config.toml
num_attention_heads = 4
lr_head = 0.00597
final_lr_fraction = 0.1
Each number is 128 + 24 x the weight over its row's rms, rounded and kept within 0 to 255. Layers, rows and columns count from 0. Numbers have three digits each. The size before them is the row's rms in percent of the matrix's.

# layer 5 MLP down, 128x512, rms 0.0879, rows 0-108, columns 256-383
096:095118131135154116121121127131078129143176145132145158120103126117097098147099127112121159141150143114121134135104179060117136087150102098095144130096162144089126102135160128102113127134126134124113124121121131090141133146147130136139099162164165133112111102147121103170151094169135138138103118175129158135125132119156145142085149119157147137115156134137153126155098166166131118129110
104:115117146125117128109130086171133107156107153087139137128125156116101109138152109106120149079137134132113120088116141127085128092115127124130072108098135124107110129128098128104093171119156092125125078127104133125132085132113094127057093110101148151149154091122117128111138127123168126105120097154126139120158088131097131154116136117118117114075125148064162134124159099155174148116145
099:100113116137151141107131131102146133106137127145091157159169154112138133121106086107132124120161101103079185143098113162155142129108120157121072132152070111155075122118186096136135163138152129130114157173123102140167140130125105128110140148125132105102124130091110131094127065147142145118119132140129088132122116126116117116161089161160137156133115121131118084130153140138136141124125
097:156137141130115091091158130152085090113148137110085126121127151132101152171146080167106151133078144070110146127075161126139098140133137134120141114165133127141183111134117120083151146109156125065137107121151138095110116150136160164168124117116126070143127144068127146145128124129156132142129121101148123131110116158067132118097160129111137113166150095170149128130126167139107148129096
106:106118138149101114116125104093137131122156122111121100151140115138068135135111130106135146131159113100107103148150092147116105129127108097153117112121136131108141098149106071124132158108113123153126154093099074139153118127121108140117117174171121128116096132097164093086121108143144117145117112100111132126089138139087119130111158119145113093117162156106133139136162150115114158152140
102:142135120127136152084116145139167115134119140090110165120114114125141175063160136122153128097115139149141129158129127114152104142170133150152131180122118127119128133136074153172137089123143138157146154137103108113138112137131131150106191136133132136106108132120150132105150147083122152130111108132105189136119136116143125084099132139144110108168167138146092152143058130182118161124177
103:176147128113145128131164091202086116104119190097149115050126127145154116159152108098129150098126126132167121113151156129124126127125129163064148055111123170142157135129102103091087121154114104154120104153170169125130143125142125126098124109123121138138117138155080125174141107106147154156153133124124134116140115127115128156141173095125116075073130153098130151148107131095158109106104
100:103108149128157107138111106086100120144138078135111169152125130144137135107153089153139102134122127195170127141144169102127153139103123109144119151122129128138122147123126091146149150094102118157155141109118117120162130138093137147142129137094147168138114106151130136198100133164156096065136129123155108120147156090189151102130103182151085165082169091110135091132145117185131109117145
099:122099099102085145143125143104102108122133108148115107148155116111147109117120141128127113111122128190134088143126092128123128093135149100128157196135134138130127147134112159112132151109115149124159127142162101121085159146131156131090099111110135127122148133134102098149117135136122146129102162153117120141116103096084111100138117140105120120153112110133098131077132078115098113076166
114:158122162126107169130139121108127109145077140164133113114148134137071151092111145110109138108120122134118124135114161108143120126127102104118157173108109148155135126116125135122119138158155102133094142157167080151134144161143130117129082147113135153136116165134096149146123156141136121126131129147119141114145162126101134111137159179125127128155101116105093118092137126120112094121123
097:090105123126124132093130095092130188119096115122140149130120131121127097099142162127123152138140098156094138165133101130086092092118148104123149117089107137119127127118141094150108171129125087142134101115140164088088101126146107104131121136140134123145104126117152122115146141175153129151150092136136135089123158135108092050147157129131109131090081138150122124131134080160103121082103
094:126167115110105147123088140114141165162160147128145139128135127119099155119158169102162150069131095148122072138116111144105155136159117146111116139164156130123152079110134105118123109134156109127151105068109168122109131158115172165128126084148105118140117165131127159136127143121147104129134154114100140145112145106161115101092173125164101135165140118131145141116111132107114114116112
104:102155148118101138119139117132129090163138154115140118103127111162120121133115194161100161143154100048170148134121097107137195110160128125149159178104128120122139061131136134121097118108143124132142127168167134085106133105141162131147149094097160102157149126139117118133144174099134149128112122137092115143163135137146130144120100098132157091124108096094141160154138130106149174112126
105:115108145099196165137109101145131122168125115091128119113102168095173148122112162137140122098152156062107137096182140136107175158135154116086148128107132098129149159114140132136110118153098113161133150129105096127121112124136143139120106135107106174128138175131101110145113151183104087169104186183072117110105135119111111130156110155131155115143083137114151127134143098116120156159114
101:128125119109139139157107128163161135088138173129098116133108128134129127101154142124137123128121126147137144141152136114167116111116132144154140140127125143113126125145115136101132116080134177099163139111083140160112079156107120106120131110117144115096122128101124121141103110153205144118141123095157108162113105134140091156121179126097096133150155111133112108102174147170134131145138
103:102129162128135105147127146182140162128131139086119092133168124151149099090119124111093089138117110120118113102101129076113082120124129134135116074122154129101093138132144127137107132143132132173130146106109149106107156131132096138125113126087086128132058077098132115108101115133116150158115113166139076161115130128143114130155144093172148130101140117121100143100103122165162130087073
100:115121124120133135119100131117119154095139160201128137138095136124128083116112119139143113141142129132145104121126088095162085154154140136100087135096137173125124095143123125144084114112146153104163148167109105131116159126119100129124103126128101090137095175148129104114119135138121113139122123119123130138081121111154169119128071119107173102168131124133113112164146135102150185113148
102:161102147099095105174104150150135137102125127119145159140183115112145178146084093178135117152080118143116138127131106118084111099117124144113112146135120101125156134156128171132169127147123120177106134106104140105153103121134113161143100117115117180123119109112123164144126141057120146142103132135103142142084155120165130146134149123121124092126122133106149160114131099116106108148133
101:118101125163112144101148135109139120150131104149107146118141131151147184133122091163142151104107140103163133130138124121128134120164131099139140116114136144151138157167108098088116063119123132089111162138137116103111103133157120121171156090116178096146144160132130127118133159081126157136111164103164139186150124108115147123116141110094108165142120107132107116134132127143104175141143
102:148106113119112130099121136156113117134100092098146151125124147135161090106130110132127068131121126105160109143104153136143098141117096109130132095103115120172143117120106121101098149173122126090153137130103148140175154108085117068143086120120122109130092104136100129175106131103106113156151152125150097164151119138133156100119172102118163117111155147127155138141085102076102136111125
098:160116081118107121114148152125121133152171106142093182150102115138152093095119129113106107149122100085119136164133146109123172156098120072134137128096153090147118119155115119133119125102120160107146078144096131147097114147128069142128132139110151093143073104133152124142145166120173102123118121139122141121127144171137145108110115138112132130145133119150090138152146129127172121086124
101:108119110131114091109100138166079131163157155141109112127103116141146110145148133136161131098117143152158111150131148144130116165126154145126108143133174091109138102129147106128145139129126107134093146111141144130122105121119175148116143131151140109118144131105114123120110135116173128120160136172129063164127121110137116110131125078122135089169092167129119131117109146138075114132120
099:126154169097121107115133126148110094141122137137131149133133102130112108122142091130062117114113145129119138108101120158131158135139144102152170129150140149119102163116151121116106149106122153109127154080089178123116109124144125122109111138153164115124142105170101134127159131094114150131129120152120100145109148136108107137135087128121137122128143149108165131167117127137092118109143
109:134153168103152158105105151122130155115096180122128084130188158100163136111081174189126124145076120118149152114152082170128136111111123151110107133085122159113098158161102162161128091117166136108135117159139127115129084131148160132125172144141127122129149126124138082165166142088141171160106157141116134111108137124132162109165109137137127112188126122144140154151157197165106123145116
093:154113123157091157079118137122133125119130102102116152146146132097152149177139141121167130109168103122149132108120060134192140071126144116133117136119185109117112142113110120115130144104109137113142124106139115188142113117159130093149132109112114136175151115106093092152143151149112133146132130159154119140096126155157110134111108134156107110118146125133141115109101129127109118149127
102:167086106139105129063111138096099114132137117087136089117105162114165104174088196123112144147143166148120158102129158101142146144130137107113154125145127100136142137112126143111147091094143155134124111090124136117168098118136067146097109135134096154103132137160105121176116114128126114074131111116104090122136133145128174133114120159098116129139140079140093093157148112142106133109106
099:126044114078182132113148141133102103111131174120125137126119157148151118129075092118154110115138095165147106126132084124134162106115158130136083183147093140131162150139111139110137118107150123123123125158084136101136099114144165090103119121158118135115165101140152105141141146189149162137108183108150179070121138154135169143127132126129112148084156112132133134113119133103132138128105
111:122121094141126116095106122159132118129107116135138108104112142115129070115129129145133127134123140132091156089127089186069148136136142072083140147153142177141149153145137147101123141125102163141099129082143134150116115114119074112088136136140139139140162139115099078136125113140108105138120150102132108139103143135137121131085133152137138120124106160177139097141113104116163163118173
096:151098116107124177151138152105141075089129115069142152141112097105119130143137107135128095127116153143104147120144128117103140106097135124120109133077092125115079083165102133132157148156156156150132097165110135121125140110113115102155120143147168102094138135158156129128124126130098144170099140131121110135145112130138145156079131081129176117108111154113147119144134107128161079112136
096:128118133141135138129105139102138094142160130176101126157113140170111175101162118131134208142108103148143111131127174160086134143120150198155152086189116140129150125090134144111146080157086097131123128185117158099165129132147111124169158120116149101109115134116104115142083156135147056131106156147145122145110110128120144166150155117138158141083117140118135138148151144117097111135125
100:141093127124082136123163137147096163128138123115115170145117131090101140122100129096119105102112126098121121107129143136113130114158160144191131050124080131078109140184130100138136134146115121102111131125126101134135163142145118121111185142144129144127148133146166132105104162132150157122120129092108115123094155100144108116091103134113139115106099128133108131157116129169110108124112
105:169147100105146153101169127129082127107089150129119149141051112087118153136072092127137121149144145060154101118133138159103108105104159118124160134171152179118091125150128103116194120143138156079099125191163129136130122144166109172101143105116141087125121168095127120138144114129132081135126175140124164121115126120134074135162152143139129140088094135109114141091121141143162101152094
128:120158127114145125135140097144163146176108165075068119134115143146132166165118120132146144153170116144153113158132123101142134111106190137116115154128153143131161109086129101120134134148145120150125141157114142178133137127174109125119129083116163130140145125165150155111140132172152143178104108164172178139100098118078111159099165119143139136123160113096114132148142123111092162119120
098:102106122112110171096123159113171166133141110154199147124132146121143134120122183130136143132082169117143144165156069143110140095129157112162092105112117075158144144136141095111129098145110133117138149148093107150091159151087142101150140105107114108121125093155155144134138193155135124095128123115132138116161159161099149129107123069143115160140120112148117110087154094149137126143153
103:118129131151120141142087113108114134129139135125136145113118119152133092099191143153136112116153131118136147119136098087092123138119153095131095096102105145108165122135112119150116132097105098140131135142103108197119119154143157110143131150101110163113168126097083147074109140091106169090123136160106151168126105105119102170131103113136116158121099055128137132145110114103132109140131
096:169154151085135125138086108138150105120115122101117139173135113103120065130137135158155084142153170177137129175140152132169086111159124125138109085146131109151115096099123121138103169105134091137096106167134083087173089126120162121117143134120145149086081100156103132117104128157123153098111094142159123167156087149117113168139148145124124152121173142140137140140133120147103148145091
098:122161130153101144150111126118148116095102110133146121130143104107094157138156104102121138130119100124120115098117095118163139143138096144143105120148153139133082126128130112100160142151111147149095110110153178132098138145151149101129126111125091145135159130153110134130106132112107128120131142125173083171125139147098104150142143120129126129126146131080137139122077134113102147125091
095:129157130150157115125157114135157073093127076128099146139152112113126096101114111170141127116133129218153118117088114123167161145129136110142169137089112121146114136128160147110107158152143151153148113099142135126137108173095182130142124143109117119137153113125129157133084129135102075167119150109145133112181155133162124158096123113156155161098126127120099154157113106108166128098125
098:130098116152140125177132122149109141092145103135091140145158135106142162150138111152147118165150165148154137109100125153146118143115146148175162081128176121112140079106159113137166094140111126075152128133107127080172140145152144146134151125139104127094112113134154167091087123116120181147126128135151132165137105107124152142141161133122119171137106127139130092136136131143155166111105
099:181136106115112116174123174124157163128157121113138136115111141085128136092184096103156112167160107140092120137104130153195175070154107129112140125152114140098156152134146144103091136133111104091167170164134085130113154076091092092139076123139138114165114129171162125158115113162141090099105114105143122092146131114144106187101145086144154131137130150130151132158114102136116123105142
102:127182158086114168133145151150149128154131076164149087104149085127145122148103166151131133103124135109139111102116125076137110131086117143105137160135134124126137140128123101112160102109092065169129128092135110165128130124121153142119107105118105114121097097096141087097123133128133110120152114118119076151098156141136159137152138134119147118153141119106134141097118138124102084139155
098:122120126102147101149085158159151138121132131112137119088140142124154119141130128141157135134131109097098097132114150139132136133105134114151101153104135081181105147108137158102141114143122135115085160126149091161186133106110157126114087121119112142125124119094118124101126102101155122159124108113089140103111128100114130148123107172170108163180161129100144155107158118106096165149111
103:109147146131161170077148147119127135115144134085101128158155134128119137100127137169112138128122144106114122117131152145127106154159153139086138126138141088104124111113159118140127141123105099114097133113109135112124097125165077152138087160131115165139105140158092171106139090121120120067152078187124108133132130143116111132159123142111123103136148096160123111079122148126115116169147
102:123146143148154162130165147192135151110134135115158094107141167138157101154092123118113134117137105099121162098143127143138142130142142151113087157144126151195104134098135145160102183181116145094109127128161113129122152140071127125127112150139128142112132156129180128109137103107122153094127165085107129132169150131155100110109051163156111159169118154129151102164119127091143132155116
102:135158127108097133111160138136100140113144097105141140130116159116136061146180136120144077145139091130107159135139113163122146101099142117096132124128168136096154109140121128154126127146144108124142153185127125118154145152117125147104129107124111115150129096095152130143141079146115177141121124117127165123157139164136074120104134097129116138116120108176150112142144133129127120134176
103:055089131121123116169098088122081157128101098168106120138114165125110099140126124126128112130125111158099092138125158133129170133127101184156104145154129087133101128168116112156130137173152149155116139116096165118114116112131118119127189127123104147150151126066114099113179144151133111123137121109110155116110115137137115126134165145135117106134131132132120139157154124117125101147126
096:106103127147170146127142118100123137160104105137120077150108136127153187145146125144176153136134181128141131088105182133100083159141127166171156123098152099104145152137074139198159121132144136146137126136138108162188103128111191106157143134115134140122168107111131149130137097136132127103109155135116134110105112141109147109142119171142103079141096101119141148080138154127095126119086
099:108158140125136144138130150134139156160178114090119117095145125136111097154169111113153121095144127144097131118150163108150151141161112151136159144119115164088123079155153114117105163110124119172115137187165096159106145125186151115158136106135118089119117089130134113170174137144119147140148144114098139141149102115156127130144108093126163099134113170120158159109129084094134097164178
097:119110110140137116148098196130157124103102132090147129125084124100119115110104083119134100169147107140134099155117119187124164089110118139128083187102108130091167143134143126132065147154135109117128115158147103131092141124101100110120074146144133104128096162125131114113108136155103105130126166119166123111133113100130164144119168127116109161099074180117120141130132134107184113143104
095:122117192145121119129154150143132119092158132122127163174139127120130096101144178167144129135147139168169107137148133153135129122150087095119145092112091161137091111126117121139156104154101157164122114074113100158172142119136152116148114142151121125115167186157107130132065161120126150123111131129115095080195144150139170082154118119097130088143166128144162099166143156159158143140160
099:141125102134153113108134121056109138138155147122103103121105132141070121081181161088159148157155102142116153139125151116160104169145115126102140102144151147125125099116115122136128111137162101105147109089100129136123102180096147139088159117137156117103154159128116151135146125170121142099127110157138147131194155091141109114117126144153115086152155136128129170109136128132145149102117
102:118134166123102130090115107105139116132092159155144154152134171104159157111134149126143148167104101124098129137129046164099126144137139142136128111102135156126132125151137176158117163162116138104111122134156140128098148151113076146118130134119142142126084086097146087104133126145083084102127127116127144132101129110152128145121151131112087112110119161117130125149159138116157171140119
102:126117124153096126112130122169127130104094137107144078147144136115114141100118160115122119170150113142122104139135115065090109149139110114133126104142127146123175108162126113125122139129110129121134115123113124150164152134077088103110117155137116153108101164146151141124112125117133148180134102098159138129096163135116111124114125147120144125157151134143130125154122090114119117087164
099:164097163155205107131098126097089094093148179173116133173142116108123138141125137108132153146134092141124122093106160127082105159134141138115086079119124101089122079121147121121118129149141119086141130159160103132142183160075119099138142121130079116111113098115079130115103156140068128121123115131091107175089140144136090149137162159124115129138095114116109112107134106122133111099152
096:124148125103111162114114133115088111160105128165128190134111129142138167119127135134147101085094133150091170155171089161137146127107136153137124214182116107123143138157166118108135108176106130102095143136113195116171159080119156145134163130139144171127143134130154108141160124082118090093139106095098122144156148117118137133116116113123114140157112092110150130123127079074121131158156
096:113144135159132104142127131119170142136127172169130107166150144115133166126128119086126149122135151170142177173131100125129137139103092127125121127125145132086129156130138136167112149118163119097122142156139113147079154147103110107108117096099082137109099113138135141128127100133105164168139127161125121127112148131120116114098090143153158128124077157163143165134115136119115133149140
099:134145158129143155151152158107152149158131107152137132095121103142159125125105133166134117112156139058128128127121157173196129083107097117134124154116175159151122160130128168145132153120139111148138125121102127120127116112119164089115094117106148146149109110165122122124150140079136163166106096134123142150109143127144159175128123117134153182142158109149100169161133120092075176120106
099:122145175108118165124124100165106149129093132099159141107116126141141137152118159111124178088113122161094135141143117127144126166112124124120155109149145127147097100105155143115125127170131116125125135093113143138132082071156094160146158131153131135150116073199113137160108100127136100099123081136196114151159129148132108112123091135110160129147132138120105107135132129157121143137153
100:124170177095126130122124143109159085098155145180105139098123097119138132128098153119141125097085160110119150134129104123095131171153099074112101165161101120151136153087132124085117136135148165145129121124144118135121167108152133173106133149104096112137149091142113087153111103157129169139140110132128106132147118102139122093099134135115104108154176150164110110099106152115110125116124
110:088127121112108127144161105159167157166135110113144116109120102124089159139144095110093120131107126100135124172145138141102114114134180125121083137138129175125129125142128123134114131132110134122134106189054141136111147113151095130104123108111121107142099108158165131130103118143152119102090080151158129092137120160127132108106128078098116143077097150100142093104134158153107117126108
098:127135112137154141142150127117091096139122105144145134100151108152129110138148156076104134130146116173139108100122128153117151108098163173153128103159140150168114166080097141146187127115134146138122163097161118067159130137157128116134137131086121164132102138136121134138123058086108172154126108148098115143112108101110090138110070172117146125111134090097130070107111096108135144145099
094:123113143142078104119143130097162133128129114135135114114156111156126141127127073109127121062099145117108184127095148129138106129100131125145136140116126108121132115104135049118078109142090169158100117079120146093100102099112125139154165130126098157154163131158141129132118124115149133134129157096109118097126080132116149142141078137148159104135134141111134108122134136082090146120154
091:173106126104142153127140120121113099134146163159143139118114111123091156152104131088123136092110127126109141114112089132172151111122163134138148114107166115083116169133171148136129133105119162150103128172132122104120148102136142120151139107085114122156090125147106133114104086121101149111132118138113116156126160124137112086133105094142153105110153096141080125126133134117172133154132
102:158142116123132173149152084164161151154109145148154136137083153148086191121154153132100156114097077141128114164091094152099155118132139106118155162117158076166126103114087154136120095139148125127066155130153121182137128114155108128128115151182135122134112104139082108088136114157149115107139127152121115106123147148095122139156123131127187164087100138113086084132113136118134095132077
102:147125148153115089155111142142102117168122135180106135119105123138079095086105154111110084143105187142156131163131156123127105116152091123100159116097122119109158109131123130123105096119142123157127160145112180121115148103116129149154120123128105147096126148109160142126104118080147146159116161143134120145128104124132127139125097115145163174127132125131130113136149127103143146154113
101:149092101112111112123119087061145114149103112129126108134146104158149126137114103137143143145181131165124110121122144109117135140132123117092107116119171104169163148095167100111130121097135148144104128152126149171161151122111127116131140119144133150124116124115153125054112085074133072151111110158121134107139094107124131110142161154180080138126150106097138118093138103124080081118072
103:135113111131112153158114128096178153098131133184107137134137122122102097097115103155094126079088139133152129125105137145132111119128133071127130132081122099085158128101115166110161112181145154123121122147151132166081105120094125103104099146122107106138120133138135112099135157121125120126150127144150150093151105085108145150090130124111099166099122140126162107131088163145085123099111
098:121151124105142158180084138116113183126115156084130153169107143125146145172122170125136171183132154137161124143109129114079121113122164117145140141145146146138142130126126130163165106129169104128192107159111134125142105123108174096158110107138169107137147122116130165107146137148150135104162125099112179101107093131114157135141159136116135177150172127153118105124141169169149108138179
097:126095123138170113157131133135167117155147163119156168090129143195137168180138132104117149130130120165138097132151126133157100154117144110121112085165107103170146131109105160103122146110066159124132098124147102071159140110141142095127169128107137106101146165087127087129154147136111131166194111105108143137131110156120164125135088153144134119127116141119155158118098134114179113118144
100:129149139145129101109162128128141104104105152128087154115111099128149128147117136123122110130176134132137115120111169150175109096150118108116145116112159109137107155134114093134134071148170090146112084172149131105121134117182133110118146130096166100140164118126163177130148126105124108146145125111156131135141130148167140150181168081101148111141134143129115115097140092136108130112116
098:148126115104111136112135109091097110098097144113157110135089134111102098146169107121109094150132131137112172103151108121130085107079124163111121134174074124133128139107158116117178138152140140168101113140126088133120154083144138100105114123125116135133165116141118139137136136153148131098146115139112116114171138129110135127122074126114092128135124119192122092114142176145127160141173
105:169109105170126105095135169093125134148124163127101154135155112113141119167167116154155140133195106110143141116094109139110111150166117120117143102094076108117120160099133110135130134111151126129143113134142087126105151162134163114108120148129114122189149127064106155093135101056134151108099092155173079114140086099131125124150109127140122153138149131153150102138095123140165108121153
095:144146128162168168135102090114104133115133093115109159154102094135091152129144139148090109183153132140098097104135119130099120149155103169151114111140101162132132135125133068122122137071065121117143114134117139111079123111162143096144122171160126140150107108159151182172133147147117104103138173143167161139142131097148124100117103164083102080103111150136159130126149076116107135100158
105:123120105129177095139109109141096141147159085112106097131093154139147125162143132124179150150158155144166125085141170120119142142116160119153151165125082178107125106165101143108122139122117109135166144200142111136146117122107131145124152061054110105131151126109090122103098116091127149118169141128117101139091102127114145144171146128109117132109095086116164130110098146108141132127175
098:069137103126141131085127105097157167077105127175130120099130121088105096103117124098144094090161139108129146146128159139110116128128172093118138159114080144147132116109105115097118154102148116080159089134112127144048123121140141161097134111115137132133159145135149104105157145159139078121125102133140111079126125130125138115147141121140133110134145114078155171115120131097151114145112
095:163125103111119146132098137165138152142142123120140124122107132154116132099127137077101150121156113071113118108185147120158149125099125125095146090141120169117104145146161143122104105106115154149188119173170148131117142066090128077121137140139139115123071146148178137129070113130173131167153148114122085134136171070120093126130117128146125122165116143142161135155113117135122150108113
104:163142122135129097131123097144155099157148135165135126102083143158112105119110142130079097123140142102142171112103136135132152158122155174143149146133137191132107171108136122106165125132159148137122112170132161177119173090098155135113117125139114152122135127172142114118174070050154107122119102121099137149118146096084121146128099125113120125123161084152175143141159170138163140133109
103:146140123113169105117140128121139157125145103094147160105107106151128141099098109150154155094107090122082076112134194152166100130110090166095114116124113097161144130145115170147105123158145105114135140138151164158122166131144110154128149113090091118175136107109114143166141156149132147133138100140105116154107124142120107172155183160091140149111146130137150052113130129099165128126129
101:095129132114140079121164113118089114150109102139086107156108117079140132116114133122120104130140120105147149120095123131136121119128109121161157126140141147136075125097082139119139110128105152048134083086062156142126111141130142161145095136136167139150120190138142128108172123129121154092124147147175171145103112101113115101117121105171111115137112120118111185056105138133126104094116
093:117128134123163139149139121093104078159171106132125142151103145103106109143143130118122118124128117116121134165101096091117140124124120162111129180144146110147110158117126186106116163112110128142137139100110133109113120145102148134154036115109146142104101161140130122143147101081149094151129148103108114101141127149126161169124131090119152124103120108140091194138193140132123155132089
094:135131106146154112126192107143124112140119097139146110148081141088122165115171154127094103106112167140142085103124106159167130082151121123108151090075114170130064119137081152131141122180129136139129131132141117118080123136135114129171188138139073135119136152127097131134077128137122145131120140098172143096146144123126139127173122140121104133105086141113147162148067129094103120140105
095:138136107109151142091133125146121118129101145179140102119146100082167120073117112112116114101123140149127104089116101104115131163127146081154163156162108098129170150119112178143116145082112152151108118106111138075121126128121150149108166101133112179113157158128098091080150089090125135150135147115075114119129134158152147135145144123079108118115136109160122122080121148081112120092151
103:110140106122096098141123137083135125114117114105106113143119109119138109103130127097132168134121106115091144110135149114129134086127095143087172148099147112145146144158164103108097135132128065129159142146118131144135152120146124117088134092109100141115144146160124117111156174108106135145136099134165132146182121125084117134165113083132106133088142144119071135134116097130095146144116
101:147117129104090139134080123151157147142143084085123117153171105105132128169181103176117041112095118167131167134133121084151147135110098116085133127157163087138126137153148179103187108103108107148107107095133105120110110120159072108079120154127106149109117104112170164151114179170089108135105149127138132118147115113130106127117124144131171141113145119124122165117097160115092145106141
104:119125129155126096074113129115172146167147095164106115131117149149128146132113137170114125150135090193148113137118099140091126166161119129115142116101132109069142129149118155119137153143142088123128093115111099102122123128138090164130120129127078146128172124132129099092082126167121085122124146139106140109125104117130123139137126138095106173145148155104135123140170138113160136122135
103:157107139123135111142143111120120102153155118123139100125114133147090116099085188170131115109124125066130118140134149135119131156119095105112090085091131118085130133173144154140129113146146132098035163145136067154101140172078117096113121163168126054129143172139107119126128175104136103142080145126100131163165136152121122133111142120128105093185133142148088121079154129097120135101140
098:187100125100115172095107163127111111115122147139119102140119105155094152127111118149122151156097110079140119122134122129118165148112080121124141167131065133145089139130128132125117155092103101137194129146122125114106152170106099175110119115153085160128084139179133131151132114142123127120136102139152124146146161123126131139128134104116129088104169081129079157103091147153134133131130
099:087150152138164152131104137112088148097126092095110137119149144133110154101100111136151138128195170145111108158122114116121124118078121146099081144128133112108121114087137107158136147128117116145123139132101074139118095099109140130136144118100153136110137071162139116109121084124153124123124142137151161165156138117170108104094132132129112193103130078128151129139129121145147129119120
093:092117137072106081162136109143121092103105151157118045147162111124116140159084079118112099110151151150131142128067142079143120122128136116144133128146119121126149150120111139142143114124133156164118093091093093180136144118143128093121102143129116098121165108106118163087131119157129103137117155134144138128128145122089134122072143108155129136102128148117131129147137145129110122124157
091:099100163145083122106120117134173095093130107164150131089129132163115101157144125153104100160083117118146166113109129111087091147155100122155134123144139123148145156145165130157111106123093111158110088076106126122087104167130113167139147129121095136127115108149156096128170147124102192106168102079153145110144133083150102131126089150143135134117095144149134161146144140122145081116146
096:169147090151127116095139117121145118137109135124161149146162093138098099097082154146172114117154133178146139133141092148133129146167118117164105144123128117131156114145111160144119136116122128098147115096132143119140110131141136135136152131119101094099145111105133106128120175105162130166140098138140164130106136122132139134158111130092152164146127137142149106145114099098159130159157
103:104110108119111119148149132144138127165136115134109146124123118130111123143153130156155137115175139147156090170174117114132154146107153104110081118136133122091125088129159157101145136146134113128105151098119108115148121141104128102116135127171135118123113104095138110144146125140139090154071128127134156165091124153117113139099107102114145156147118137155167127135130126105137158158119
101:140153110149115120173145138095161139092095130111147115090146146139133117101119158148083161142126099117124124143159115118167144125118113129111111102161125139131165133100120096120112132127121154144133119118190144114112119110153144148115143141149120138132103159096161151163170173141098122137160130070119138119173108143137149127150127136136115124094111131139135127144149142146145109128104
102:146143146158129130111105151171138155156161148092114129145151130120112167071101159083130168068118096135097126115089163107111137176163093133137107096098152145136157115114145135137138156135143125103153151097141110148153112134121100141146093134139099141114143142135148106144096124145167103112089094120082132129135143108131145144186147132127106125134132152158116118134087089083127137118159
097:105171109119108131168138116118136119145157141138115107119113136155147124140108112081105098187122129152132141142107165133185097126146186151117106118190088117120148173142112091083098123112124133129152110090153156090127141119109153144123176106116125124109174124147126137129135128130089152141152099130102149097122104143129136104095113137153134087105121122110107083096172112140148117139108
094:140182151093171110137133125093108145173105102086086094134124117085136157122114092108133090160124149141080104089116108107159105152171128152127180138142144145114131099112105113123129123099122118095147127131122111101175160115140140125138095090132149156162120138132103141128137094110111049086189126128123143108120136142162116138118174135116139158139172126133089119119112110144127111128144
109:128189121142142112078148065120120175180138172186127119109139158130123115116119138148136135123114114048186131120141136142134132138164108133107123134132102125164159114121066119145110093127157121110108113121109119143084121126082132125128139145138116101109146168105129188142095122155125093166153138070117139118051091120133109082107113133119129130111096118124133142125141126188120137116137
098:165138128124123132181104132160101113168093152154141181104143124135181104114109148152145113156124161131120159073144136141127149149152113135138176112154139114085136098133127152145121125121141119175160140112146175121083142110086152120194138166127088125127134129118151147151106126120134097090153135126131106170119137131124160136097114117129079136118142130171127097131146124087178121140128
101:125117098125192121125127093100191185143169147107143145123122109149163152140158092121130129137082117103129156144149147152113155139129128094140133093098098083122116144114166086132118153123183108075144136125166112147153176153139140101136103155148143101146130163106096103114154130173127150067145137134142118088136135137109100142134119124099111152130114173122112127160124139126108096148112
097:125155083174136141145118103101094118096077132083150144100136126122119130119131151121130140176129152115150116125137129104154161105122153134116102116139135143136111109175133169132097160117097166110120095068117138119153067157090130140102146138144168130157154188099147108128171140096087132105159154110126158083154108129126142097123136112148156146169136121125092110146145122164138163100117
098:139176151103107136152128144116178112101093104156151070129153150137137116146157124116134134111093168127139137120146077101173136125113151105147184077121122146125086139092183153121117131098113124126124132162139137097134120108156109134142140131154136162128150161164102138138134152077129143100119156105112110122107164144126163088169103129116132118103128155148131105176103128134143120124152
101:141090116126140117119101118152135077114103152169100108132129101147144179143097116110124169145107100125116094141121105112165096131126100148172112140123119169139130148172117126160106159159092138171141134192108157102105139129099113099144137121077134131176094092136091069129123107144124134136153140131109162141102115108093106107106153127114141117119115114139110114125166131131137143131129
107:103134112127141164111136153131119149098155145145216158127153103151169094100161166145115134088133151116102148127149065175110135126106128129150127080139128136093143136143145134160167129118144135152138131113131099109145142141102147132113116132106146121126121144166177113120112090151091149130140124137074128123139161125146152138157160109101084124138131127162121114116176154148163150145170
095:128126161079171142153156143161134147117130113108125154134115169074110102147119118148146102152096168147128101146135113102143135154135173136134133185135124101116104125108186126107129135126120119108139168124116162112139127078144174157096102142127159148106135155136175132128099143132088103152129073141130152141120143124111108090130157154126123144127118135087122150121121163140117149145124
100:129141141152134123098157175125175134107154129116149165120132147145136092136118154085098156137136106150156136151129107071145146090160127164158141163102098110165171159174130111133120100121170117151131132118120151139097131153101142142142147141170161073114140078146132138149172143180128107108114102114127148167093109148145101140143122074132113114151104115167141113104186088141151107112166
094:109100121122139142115088130169134085094130082144136085154138159147110159146131127150133157086076099115140091113100143144118110118103143103112151131103117139136128114130160084111142096112116127129129110141142106124118101137117133142139159188119158103131090124095113093127104132074077150129106131107057135107100127162128156115129128089130124146150139144104092139140127097146109129141125
096:151123118164179096102148100158095145127153156114155099147084126132130136109143170152147156095126151088175158165133142140125093134069109157140089074130147119145104121129101117166064143108094127140124110123131122160131103132145136146168163124127119150147128162149125155131153141127141167156132164147120122149114141149151165111154115144120111116151159103106121142150114128143119138133117
095:145146175141112098154158137148095126154109128125132174134153129128122130141161101093133142131083142160076101076177128155122116154098156120140128155078100158132108119079154184188123134128132158120130133078143137129135139148078132095178105138145159143120104134117150139133107096088116125107113110121163140096125134149150182104162085155157109117134091120141145091166135116129173131146116
101:132099158145117095132135143124117129104161121090112142136154117137180142137086110134098095155151084095105164103154130132084077144120101109142117170126113190116169122124121140130104118174115156133087109123203163155147110167142089154142121108127156144169106176099140147143082120137108119159129150166147138131153120108102148129155097157141143105149145096093131147091161150149147132155115